python train.py --num_key_value_heads=7 --vocab_size=2048 --norm_place="pre" --tie_word_embeddings=false --parallel_block=false --init_std_qkv=0.0351 --beta1=0.95 --max_grad_norm=2.0 --warmup_steps=200 --decay_shape="linear" --max_seq_len=512 --doc_mask=true
Each number is 128 + 32 x the weight over its row's rms, rounded and kept within 0 to 255. Layers, rows and columns count from 0. Numbers have three digits each. The size before them is the row's rms in percent of the matrix's.

# layer 4 MLP gate, 1216x448, rms 0.0958, rows 1180-1215, columns 336-447
093:123158140077137105133137104089110104189138127155172150138203113094126133083119132174112160089176113120142159138137193183172102147165077111180059185102094116126121089160131090167140140157190121119168155115082146126121153124146153114123168141155079113139068084152134102160167199122088132113150163098153133122173109098116143126154147110135
094:170142096130115113071145140073125141142077114109169136164151138056136197169103071140075051164151102102130127157144153128155154086113142092084136100076121088117068192123178156088126121133112198131087078144152105068126116116104120136110168136127110081091152139091136112153137137098098124149132079140089135190096124094079150148133134132092
106:092198122111098140138139189136112091177135124108194142104108127128139114084155115184173108092081116151157109131144063086133127158108139148185176145181134071116147158165152112146124111160058130205128155083154139186089154085150145131144090064111160106136077039123154082137130117102196095142155082154095175154092033130080152115148095131134
104:142146056173159154101124155149117102131135146120092140149127097153122081110176109148082105122102078210085146169143103140145120085141156127126095129084124123164143104101069180126120156122121110094140136117166125215107151111129092129101131135058147151120150181090160186138071137107081113132119216120112143156119135132166062108115119131133
097:095110165144114123136105162117125099058169175134072148189156114143121063131127030125121137109141129130150114089131146166169144160142094122143101107137101159164149117087127142091103077120114136057129133132091170095210109121119110131161117075082145140098158110168128093110126101135135120141132088167155096125128131131144072135119154134101
096:108149073145173150140130128109106150160127111109163092077116121162146165185060128163109128141109124100154122143166116162079138135168155106129157116095201162161108173143112162117134100139112085060157150085115119107177110129100128123086115100146083221128131072168106125169111117124159132168151069124125143122071152160092127124198112101126
100:147102122140162104123131151114123151123120190174151118126079141096091137076160117102104182149143074138139055123089112125077184101140099183084155062124121072127136165098117146079195084151087118086033146157121117122056103141168112118147123087146104117118166110114103090163122069154045125136120120153113148122086099147133134183103111158144
097:234079153120129122133146141128129137121132128173165091067082114097116116153114095124132115159088148146169165119126114125133051199190144123168137156132139146090140095161158132140177165142199090122156153106201161144142123089150139049114124163072189137073101146167090136108108132140143120133094146084121094186116099118152070077127158175130
102:142164200133138091125090165127197151124066158139142130183103076096180130118139169135177100140138147132117128122093147084127101133171108137074114147105181150130184194073097234143107122058083117109149102127148139148153142167142104112087193161144165086144090152110168162115123133166132091175098132143105160126158071089161160154202157103149
099:128117176088136194130058152127096145054137125149117168131146097154138085128127111124136137159132115085126138141117139086093130129119144126114127070138122118129075103138115080146172146132072145125074152094123148130119107097135152130192070133152172135120150158149117131169170166178141225074149092091186083159137127137179153139137155206121
096:059097125119107107122132119137127104136134097084130151169133090125151189158166107125181114093162114142142096139118119075143103125143087114136128151137055065145100090125126114103114097185097114046087148112154155109144124099150106104146130151161115163168156143091196135095133049153122140114110131084083150168088097075113135148140095146113
099:179143061185196121074231083094134130123123087143082143129074162147127097127090114076138147110110088139117079175160163140148106141085170160142073155135110104200092097136176144081139151168095121140122152166197099129085112122097122129090140092121110101149142151073139155081167042115163149099171142149115092126128141136124096084131141131096
100:083176130137158137125069126147084135161116154045137073126131094137117132176128145142124133140215130084077126136132123139142118162175134140109105141136156182097122108140102207093137147122086043124115115091157121135184098155106049083100097090143138151177130102147093137155135168109134103116157167122153128126121091177157155103183104134158
107:108211133193165143062140115178173133088166101103131126147139115164091152065106132140110072130112143099128150121163086070086120110187101089190144120086096155122076103162123147114146148186080128169153181169105195124119117139161124112134148085094093112145111149120120097107183067142126152147086137145116140125136108132135135148152114126159
098:086130081207097082123149113129105095119108189086126072142160110147127171164112076193067173122097081149159094162112111148156077137108147119174089149152093079152168143181136072099101117091180164128173172111141135172152091169083128107137060131077151126152148136071125157152110116132124166101101156135112095157121113110106118158126110147156
088:105178122131152176100158112101098134110106141109111174092145126145100137125146156095133130113106172208140171081136180167106128164134148161126174153082114158090099091112199159098148198127147174119140074112084104125151171112138165090138142125178111140175141070087143121125126151157181133117162101059159074114164118142122102110139134139128
099:133154110119106128098101163146098101132089159121123141102161171177178165112165090092120124142129133132142154170159185140129147178126159129089125149100125064110125124132094144086100111147134129157168139158166160171089137103152116150143099115146131132125117137121165129176132104130101145159131119142110121096136122158143120126119130113107
094:142177150129139132168143108188125085130134172149165140137131090080139076122106122080162164144122158065134104115153122119112125145110180108169116149108123126173135109219149140118127117184191088157116092167154129148087177156098113129096104176115137142151095150105151116115192149102162067126131149138151185144151086133172159057082105101122
098:081115083141162115105190079140093143082168148140101110166136107104123134110174122128094114158226113116105060117128137134175106112145125130129158053204140136156134147100094087109151168118147103149139085120142132126192159160138089133178134155103120106136117117127110104143119141192080168092169150150154131115156092043155115068156048151180
093:141138161131163150183159143135088148164132167137139131084143088129102104051165111136145109185133167186123159186106098105165106149127137130131171137153157105120145172165055033137090091078148155108168106177105090107121061124094101228118109156173140160172157129128151136120156094127102172109132119099149105145124099167133097166121103131100
100:072144133109158129112076118139047150125157120196141158146126141142155068183112108129108124111115171097115032157186138169115105123135152143108111141099169100040149108135168111080075039117181107142125120112128143154107187104152112136140151131113151205123137152080179149135143126080141103111135116094116104192124180075096116169152132117182
107:153110087144101167114107196118109088142129073109133109113185200125065065127102179098144140185079153185124124161125124152145121185149180139092105130068156129132057148135150105124145142118123121103134110108190172152148107118056084161109161183194120143140106202174155104158116145162149122090150154128096129168141068093128117090103183122139
099:156077128164109136113163125116137084150165146169143122084117109171133128157083140145077099160133107094080134128146148166123150120143117129124093181167116152095114101165088182168139104137164160119113117163103098121187104107131029094146158078094120149112164114142164075143100129086115147224150172183157136195137126106155144097104108176148
105:152135136084181202103145171148144152146157169103099109147129140148170188106138077110087055167087061145110137125128112182164092188121119066191118099196110132111121113120154060153105233172097096112139128127128115135133096153138107123116122179098115131107149178120107121119157097110124124114083102142174106103086166119156133093168109117108
102:055095124093132133144150143129102135163108119162137112188222150131141133094089152124131160102130135182111109129127127113220070070160186141100100187129158121119102112060158130167107092164130176120173038058148145100123183131138196148180130177089197115118119095118131198146150099106179115179083157092197168136142058136130175111144129130150
103:198158091102164124137111143125127102145135178127108116108067148133160121110125130185093145104176165111103100113168124130114133094187080165139082087168183166221169119081158129140152123102133167111079164073137086137167148145118126118132106076110112109116166075149132149161146165138152144097129117105172137205189110143123062141088157125106
099:105143138091124114125107120126170141193189133162100134177165047112135082109093082143148113102181172098161117142129092119107135110101117128124179187141167132171159143144096136142177037098174130118126099171053156143120069114075123195109105128147135143094115163122071128126147136113157190167137067120077079118105084141110138089149122069107
100:154168091083146153174096171136133138199134174182145170121167124111147085145174124035095140109093144183106117141094095072077102045151128174093113033103135112132120154077179157159114107177145092160110117091126165094118082106171114193226127156101177114123106090142125153146130101112146151078109096103136135121132052170170126089137147133120
099:150148100120123201131114128109096098163104135055157145091074113117124134133095139106127110184115119135121126176130121117114093118171100127125096144063114132130117198183187099099086155100144133097143174093106128138128102138155112122125148110113109144124079114124083097151135133128115125052133080129139113038132173138093099147066135182084
100:123120165076106120091087126134181091102110071097167127117138057152062132143111110154104098187100124133135180142096211111163115162155180148103096186108163145079087092105119099138106135128142185181140184126122139141110143074143077142097122139192126116088170051192146170134100125113107171118094118102164167111172132124150161176121108125077
103:138118024085095119175125093114075154105162173121142112161129143116071191132170167096113164122161092105133142176135102199140116080119161126080136055048134162110149123090137110155087103162100134153129137164135110135112094132097114169112095118130119179118122099135118151129086091135152181127151139172109130166077121219115211091107113100149
097:109140154152134083077198105117175173209148132125146201113100094096145139049116124128129118146121095042154133146109101116098126091066126128148052126120150113178105150132182149086124164141129139160160105153146131127128148149093158133174086174136118138135164124132086102067127110062143181129149101152088119214167123085106114090108130150111
104:131089145180124140162153167134202158122134182121197118201169116095136068118108059145084103129165139112170138180091154114107110121112130167090153100140163168078158118139153167153142122087189169146134117118099134146133091113118103095128157102127103145084159126107145097119133198107124156127116167080126127211170116117087071138111097080101
103:114135156176135127112148058163164123104083180160160119139135143058162135159115132149089110141162126102141060165141154174163073197110108130119118162191140081117108141134148124160106120142130123099176161153133119225151130137127083119139224145104128141135082109182163097085118144093109147132095113093105116179112152141120168137176086137115
103:104173148161130092089122103138079159217144139107134108125134139126176116178136110137131094154077107138118111088109159094127115092136119090073139096137129109091130168138150105069088143141170071137084073072144139110148145133106076112138152085077176115130094127106179150108137145090084142069072112078115070126079163129071062120153054159091
111:153090093117134129153186129192152118146086084079134081150149083107139201171129135124132117110177142100107149127131124069149129079191118102087128137090137105095088103101159105134153095117119150169133082121115116151072149108171172204117199099108168124165158085084104138150156081130127165098149160129108129114158216148126100146122095131139